config.toml
n_layer = 14
d_model = 64
n_head = 2
n_kv_head = 1
head_dim = 32
d_mlp = 128
vocab_size = 861
activation = "geglu"
norm = "rmsnorm"
norm_place = "pre"
norm_eps = 1e-05
positions = "rope"
rope_base = 1020.0
rope_fraction = 0.25
qk_norm = false
attn_scale = 0.177
bias = "none"
tie_embeddings = false
parallel_block = false
extras = ["local attention windows", "gated attention", "value residuals", "hashed n-gram embeddings", "a smear gate", "an embedding shortcut", "learned residual scales", "skips across layers", "norms scaled by depth", "capped logits"]
init = "uniform"
init_std_qkv = 0.0641
init_std_o = 0.0
init_std_up = 0.0641
init_std_down = 0.0
optimizer = "muon"
lr = 0.00617
beta1 = 0.9
weight_decay = 0.0
lr_head = 0.00836
grad_clip = 1.0
warmup_steps = 200
schedule = "wsd"
decay_fraction = 0.844
decay_shape = "sqrt"
final_lr_fraction = 0.1
batch_tokens = [8192, 16384, 32768]
seq_len = 256
doc_mask = true
train_tokens = 102600000
steps = 6263
dataset = "wikipedia_en"
Each number is 128 + 24 x the weight over its row's rms, rounded and kept within 0 to 255. Layers, rows and columns count from 0. The size above them is the row's rms in percent of the matrix's.

# layer 4 MLP gate, 128x64, rms 0.208, rows 93-109, columns 0-63
size [ 79 110 112  83 106 109 110  74  88 131  90  81  79 126 104  90  91]
[[136 144 141 146 126 146 129 125  99 137 142 111 116 112 177 151 162 110 121  76 106  91 152 133 127 139 152 130 128 122 112 151 110 163 120  97 114 162 119 119 162 170 137 141 139 133 104 114 104 119 193  98 107  99 117 116 117 105 155  90 138  74 131 167]
 [114 115 164 122 114  88 138  85 129 133 133 126 136 124 122  94 126 103 141 143 112 102  92 139 148 159 159 139 106 140 128 147 104 117  90 118  73 152 179 133  93  75 106 121  99 124 112 106  89 158  87  96 119 156 124 117 122 142 155 121 146  99 119 111]
 [176 121 135 166  78 126 113 127  93 148 175 145 132 108 136 179 128  99  89 154 141  96 122 130 152 108 123 119 122 112 110 136 119 136  84 146 132 137 134  84 130 120  79 142 115 141 146  97 161 145 100 132 139 111 167 148 162 143 120 118 116 143  87 135]
 [141 123 145 131 143 208 157 117 109 121 158 148 129 120 116 168 113 115  88 145 130 118 121 143 146 119 156 129 111  81 130 115 134 145 108  84 138 128 116 104 167 130  90 118 157 151 117 132 131 150  90 126 122 106 119 140  96 105  62 113  90 128 139 145]
 [118  83 126 151 123 125 128 130 103 146 130 144 135 105 127 188 180 116 135 149 110 150 139 193 136 138 144 157 122 135 120 156  88  89 110 113  89 138 116 109 113 162 114  96 140 140 157 152 115 134 125 101 125  88 100  99 118 119  92 151 137 168 131 118]
 [124 163 152 146 142 117 129 173 110 148 137 162  99 124 179 135 131 148 103  92 125 114 100 157 134 140 114 157 123 168 139 152 116 167 129 113 101 146 132  99 109  90 143 137  98 119 143 143 129 122 112 120 142  59 123 102 116 155 129 133 136  96 170  84]
 [138 120 144 133 150 163  85  94 130 141 135 152 117 128  85 157 103 125  66 116  92 115 133 137 133 156 138  95  88 157 145 132 136  96 135 147 104  75 149 133 184 120 124 148 139 126 149 113 125  90 122 132 153 122 116  88 134 164 116 153 134 128 135 164]
 [160 162 111 130 124 149 123  99 154 145  72 101 123 127 135 107 130 129 143 123 113 142 123  94 152 141 121 160 144  87 150 121 154 147 116 116 139 114  74 159 149 138 162 126 126 122 102 102 150 139 163 131  91 172 132 111  79 151  79 149 161 107 124 134]
 [154 122  97  96 132 164 135 125 140 128 131 137 170 145 138 166 112 105 152 127 129 104 131 120 117 146 150 158 131 141 112 133 148 160 115  82 158 151 136 146 106  91 167 119 174 115 168 143 156 159 107 153 160 158 125 116 123 103 139 180 171 152 104 125]
 [132 153 110 114 120 138 126 111  67 113 114 127 148 141 100 117 154 140 134 122 153 105 167 117 122 129 146 119 108  85  57 151 119 167 104 111 125 144 131 126 108 144 129 165  65 155 146 107 154 135  91 158 126 132 104 135 135 146 128  78 127 123 103 144]
 [125 112 145 105 112 169 135 104  93 131 161 130 140  88 124  96 122  77 164 107 148  88 137 133 112 159 134 114 109 162 114 145 128 131  84 136 113  96 138 153 137 139 123 123  89 139 126  98  83  96 105  97 160 120 134 116  93 122  92 109 103  98 117 161]
 [137 138 146  93 136  90 142 163 112 150 128 130 132 105 114 126 130 128 106 134 180 135 166 121 150 118 104 157 106 166 147 100 123 137 186 151  80 148  93  92 173 142  77  99 123 128 146 137 132  99 125 122 124  98 107  96 119 108 105 107 128 126 148 149]
 [157 152 144 148  85 119 118 125  93 157 119 106  66 128 152 109 113 134 133 157 122 153 124 129 128 132 118 121 112 151 114 138 113 124 115 118 114  98  89 111 104 155 132  89  99 126  91 135 148 107 127 108  87 134 131  68 165 165 163 121 103 148 150 168]
 [113 101 135 149 119 135 121 116 144 162 145 144 115 110 156 194  82 143 101 120 138 135 127 126 121 172 143 139 134 105 142 104 120 134 103 117  99 144 126 102 155 114 133 140  93 152 141 205 181 115 115 163 133  94 128  94  94 140 120 121 151 143 112 131]
 [156  96 143 132 137 148 108 179 142 113 112 125 131 141 131 172 119 111 115 101 131 156 130 108 135 162 137 115 133 137 105 155 147 135 109 131 104 124 106 104 136 134 173 102  99 135  82 114 127  98 130  56 114 151 148  94 113 161  87 144 167  98 105 115]
 [156  94  64 158  79 117 104 122 108 122 139 125 129  97 133 110 141 129  95 147 136 163 109 147 112 133 135 178 161 126 167 115 116 155 124 173 147 122 115 126 118 116 175 138 120 128 142 111 100 148 153 148 124 121 125 143 128 129  96  90  96 114  91  89]
 [ 91 133 145 131  90 111 106 105 117 139 140 136 150 136 116 162 156 124 109 129 163 144 156 148 141 125 163 152 109 128 126 103 171 134 116 109 148 102 149 160 148  73 101 102 131 102 148  77 147 156  91  97 127 150  72 137 134 163 136 122 108 137 124 158]]
# layer 4 MLP up, 128x64, rms 0.21, rows 93-108, columns 0-63
size [102 111 105  98  96 101 108  75 110 110  97  80  96 110 109  86]
[[109  60 126 116  94 127 125 115 125 107 141 148 171 157 135 159 130 125 137 175 100 137  96 156 115 162 106 130 165 133 144 101 153  95 154 127 126 117  94 115  99 172 120 146 133 137 156 116 144 123 111 158 157 129 146 129  97 130 106 142 113 169 165  95]
 [107 130 131 114 145 133 149 128 151 135 118 129 106 128 104 155 158 119 142  96 153 118 120 184 100 113 128 107 109 142 134 123 162  89 198  87 149 142 129 104 132 124 105 134  94 164 134 149 125 124  67 113 114 124 168  95 141 174 123 148 104 149 119 141]
 [115 131 112  97 153 119 148 137 158 104 130 133 101 124 138 130 191 117 140 101 101 143 145 175 121 131 116 142  98 142 145  91 162 170  97  78 115 165  98 139  94 142 173 133 110 117 125 149  97 117 121 128  99 160 131 104 108 111 152 164 141 103 123 138]
 [153 168 117 117 163 144 146 130 160 141 119 114 123 153 145 118 138 104 142  97 140 103 116 122 134 130 126 137 144 145 154 106 108 153 117 166  97 141 113 116 132 164 155 146 159  73 185 160 141  96 115 140 125 100 119 142 103 114 156 144 145  92 196 113]
 [116 137 128 118 134 136 110  70 165 105 116 140 153 156 108 112 120 126 129 124  97 141 149  67 137 161 124 113 174 106 130 146 139 125 165 133 137 106 144 134 135  89 153 155 144 143 148 122  69 183 104 135 112 121 155  95 136 157 160 147 129 147 151 117]
 [108 108 138 142  97 108 160 126 110 131 127 168 123 151 142 110 134 107 134 114 168  77 129  99 145 132 167 157  95 170  89 124 141 101 126 168  99 115 170 146 108 125 120 116 109 143  92 149 130 181 141 153 107 168 140 148 151 143 105 138  93 128 139 139]
 [150 150 119 104 126 150  87 179  90 128  90 144 145  90 149 179 140 105 132  93 132  96  97 114 119 132 108 134 121 135 124 153 147 129 109 163 141 121 135 147 137 174 112 140 111 110 152 160 181 102 131 153  95 122 131 112  90  94 115 107 125 141  99 131]
 [128 119 107 132  96  99 130 111 126 137 123 109 158 134 178  91 155 169 144 118 116 118 124 154 117 144 108 164 156 126 146 115 146 121 117 135 123 178 127 129 142 152 116 134 128 152 169 130 129 122 158  47  88 151  94 121  99 116 122 125 182 150 111 126]
 [ 98 117  98 134 128  99 103 120 104 136 123 139 106  99 147 167  68 177 127 123 145 126 108 143 148 142 163 131 111 163 163  87 157 110 140 133 121 132 131 131 144 132  96  92  74 103  87 121 146 103 146 177 137 123 137 124 165 114 110 113 154 123 136 120]
 [153 124  99 118 120 176 122 137  92 155 129 143 154 112 135 109 140 145 117 154 130  95 146 124 143 141 149 114 123 103 116 157 116 150 128 147 112 164 166  99  84 188 124 148  68 114 122 103 152 131 130 140 125 150 111 117 121 160 153  90 149 115  95 176]
 [133 152 148 112 130 108 116 142 142 155  70 121  90 162 126 116 122 192 116 127 139 131  88 118 114  90 131 101 138 106 113 141 127 127 126 130 148 114 180 119  69 124 152 158 145 122 120 137 121 146 118 170 130 109  85 126 150 124 169 124 146 172 153 129]
 [110 136 160 124 130 137 126 138 125 103 163 119  81 137 117 105 118 138 127 121 107 157 131  94  94 115 132 138 124 103 173 172 146 175  71 111 139 144 116 114 109 101 146 123 143 121 120 158  80 107 107 108 179 132 137  81 133 135 112 155 151 103 154  99]
 [ 93 133 119 143 142 133 125 166 146 133 152 101 179 133 130 126  64 100 162 118 127  86 147 146 137 189 142 146 142  84 167 117 105 130 117 120 125 158 143 153 128 129 134 145 169 123 121 122 141 139 120 138 157 119 105 167 158 100 118 136 153  93 109 152]
 [133 122 138 131 137 156 149  94 144 166 145 154 139 119 162 167 118 183  78  81 130 158 113 101 133 135 124 132 162 132 121 139 153 127 115 106 123 161 118  85 170 116 120 119 127 132 139 186 130  94 108 178 135 100 124 141  95 145 153 133 141 118 119 139]
 [110  86 130 115 150 147  73 154 111 107 129 108 134 135 130 151 112 124 122 177 111 158 157 125 141 135  65 151 104 149 127 161 104 121  84 125 134 129 144 152 107 110 143 107 160 133 107 139  99 152 129  76 128  93 142 147 138 163 130 152 152 108 120  89]
 [102  84 101 144 111 142  88 101 124 141 117 139 116 141 128 120 133 112  92 144 121 150 112  70 113 138 107 159 155 126  94 114 143 136  87 149 112 148  74 135 102 138 134 147 141 109 140 116 124 134 119 100 116 163 134 143  88  85 114 101 108 169 111  78]]
# layer 4 MLP down (transposed), 128x64, rms 0.125, rows 93-108, columns 0-63
size [104 104 102  98  92 113 101  79 113 121 101  88  87 120 102  89]
[[114 119 133 135 141 130 113 153 108 178 185 133 148  92  88  76 142 119 164 113 108 173 127 130 132 108 133  87 105 110 142 131 158 138 116 127 144 180 136 131 150 141 152 116 178 118 103 155 109 120 141  98 154 120 154 127 130 106 180 132 139 127 129 123]
 [145 103  79 136 187 126 142 125 152 110 116 137 104 146 118 120 101 132 143 123 135 159  78  77 139 144 136 128 164 146 133 135 108 165 120  80  71 116 150 103 157 135 164 124 101 133 118 153 129 100 133 102 122 101 149 151 118 124 117 165 135 146 142 104]
 [116 104 129  97 112 139 121 161 158 128 117 123 124 133 155 134  94 136 169 116 138 132 117 141 130 123 155 134  96 109 109 128 123 149 135 135 145 116 137 118 148  21  97 117 143 123 123 196 148 127  98 128  84 124 128 129 125 125 126 127 125 102  92  89]
 [109 146 101 108 166 106 154 145 143 145  77 113  93 123 138 145 110 124 201 168 130 131  86 131 120 144 150  97 134 128 141 169 104 117  97 145 176 108 119 139 115 169 114 143 107 121  93 142 108 120 125 138 105 124 113 149 129 133 135 122 157 163  95 149]
 [ 95 131 108  78 104 162 142 143 122 151 121 124 129 106  86 127 155 104  94 137 106 156 132 135 144 122 103 135 106 101 111 167 151 133 123  83  93 142  98 109 127  80 146 122 128 116 137  86 133 112 126 104 117  64  93  98 159 109 134 128 157 145 131 147]
 [109  99 121 154 126 129 137 125 152 116 103 145 134 112 165 121 153 124 104 143 128 106 111 109 144 140 148 112 112 150 127 123 153 118 150 107 135 120 149 118 193 168 113 153  69 164 140 103  89 129 135 191  86 109 130 162 158 130 141 153 123 129 170 129]
 [129 101  79 168 103 132 166 130 105 139  74 128 135 113 133 122 128 144 183 132 144 154  98 139 113 156 122 139 119 132 131  84 142 154 134  94 122 117 106 107  89 181 153 134 142 152 111 172 105 163 120 135 132 114 125 147 145 126  81 117 102 153 143 133]
 [145  92 156  90 150 161 137 157 156 131 113 111  93 135  93 166 103 132 119 141 161 126  90 112 137  71 140 113 155 146 147 133 122 155 160 142 121 114 140 137 120 152 118 123 162  93 167 112 156 133 125 175 134 119 147 150 137  76 140  95 109 111 110 114]
 [145 135 105 111 136 111 172 161 196 110 121  97  88 158 127 101 125 128 129 101 168 135 169  97 130 114 146 119 127 157 124 140 167 147 119 137 113 186 127 118 111 101 115 127 107 123 146 110  89 165 133 136  81 141 128 141 137 117 148  95 152 141 124 110]
 [ 93 152 124 119  94 167 116 128 105 132 141 135 124 135 113 104  81 136 165 142 140 143 124 141  98 157 140 108 130 128  87 104 117  98 154 131 141 107 128 149  98 173 149 152 121 148 169  83 138 152  93 145 112  98  99 112 156 186 107 121 127 146 145 160]
 [ 91 111 131 138 120 136 144 118 142 107 151 149 120 116 145 155 107 139 142 124  94 159 114 126 100 171 136 167 122 125 144 109 162 111  91 134 131 118 144 150 143  65 116 104 117 149  99 169 113 112 148 111 139  63 111 109 135 129 153 118 132  74 164  98]
 [147 117 118 121 115 138 123 121 129 150 105 146 159 123 133 155  85 116 187 156 121 103 168 136 124 129 133 132 115 125 145 121 101 100 186 148  87 117 101 121 126 116 143 107 163 109 158 155 133 115 145 175 158 116 115 134 124  72 120 131 120 117 101 188]
 [105 142 103  70 113 134 119 131 112 132  88 151  73 131 118 141 127 147 103 147 148 178 120 116 105  86 110 132 102 105 144 116 127 136 120 131 133 126 147 110 115  87 108 134 103  93 165 177 101  91 171 131 127 154 115  89 118 165 123 114 124 153 131 130]
 [129 106 124 119 112 127  91  98 160 160 164 163 139  68 160 124 125  89 129 150 110 153 179 152 138 173 147 171 120 146 139 138  88 128 154 111 128 144 123 136 138 162 124 140 162 133 112 175 144 124 119 147 137 100 141  88  95 130 121 100 130 119 134 123]
 [144 103 127 140  98 161 100 159 165 143 119 168  76 108 168 136  95 173 145 180 121  96  95 127 106 145 134 131 136 145  94 122 172 141  98 122 127 144 106 145  65 129 134 121 115 176 156 147 148 127 130 143 129 146 134 127 110 123 116 139 120 126 133 118]
 [121 135 138 118 124 109  96 162 129 113 110 109 172 118 155 139 119 112 149 120 121 155 130 202 133 119 118 122 174 120  87 134 146 128 159 118  90  97 145 106 154 162 116 160 120 129 134 129 131 139 121 189 141 106 100 120  92 106 138  95  88 101 129 148]]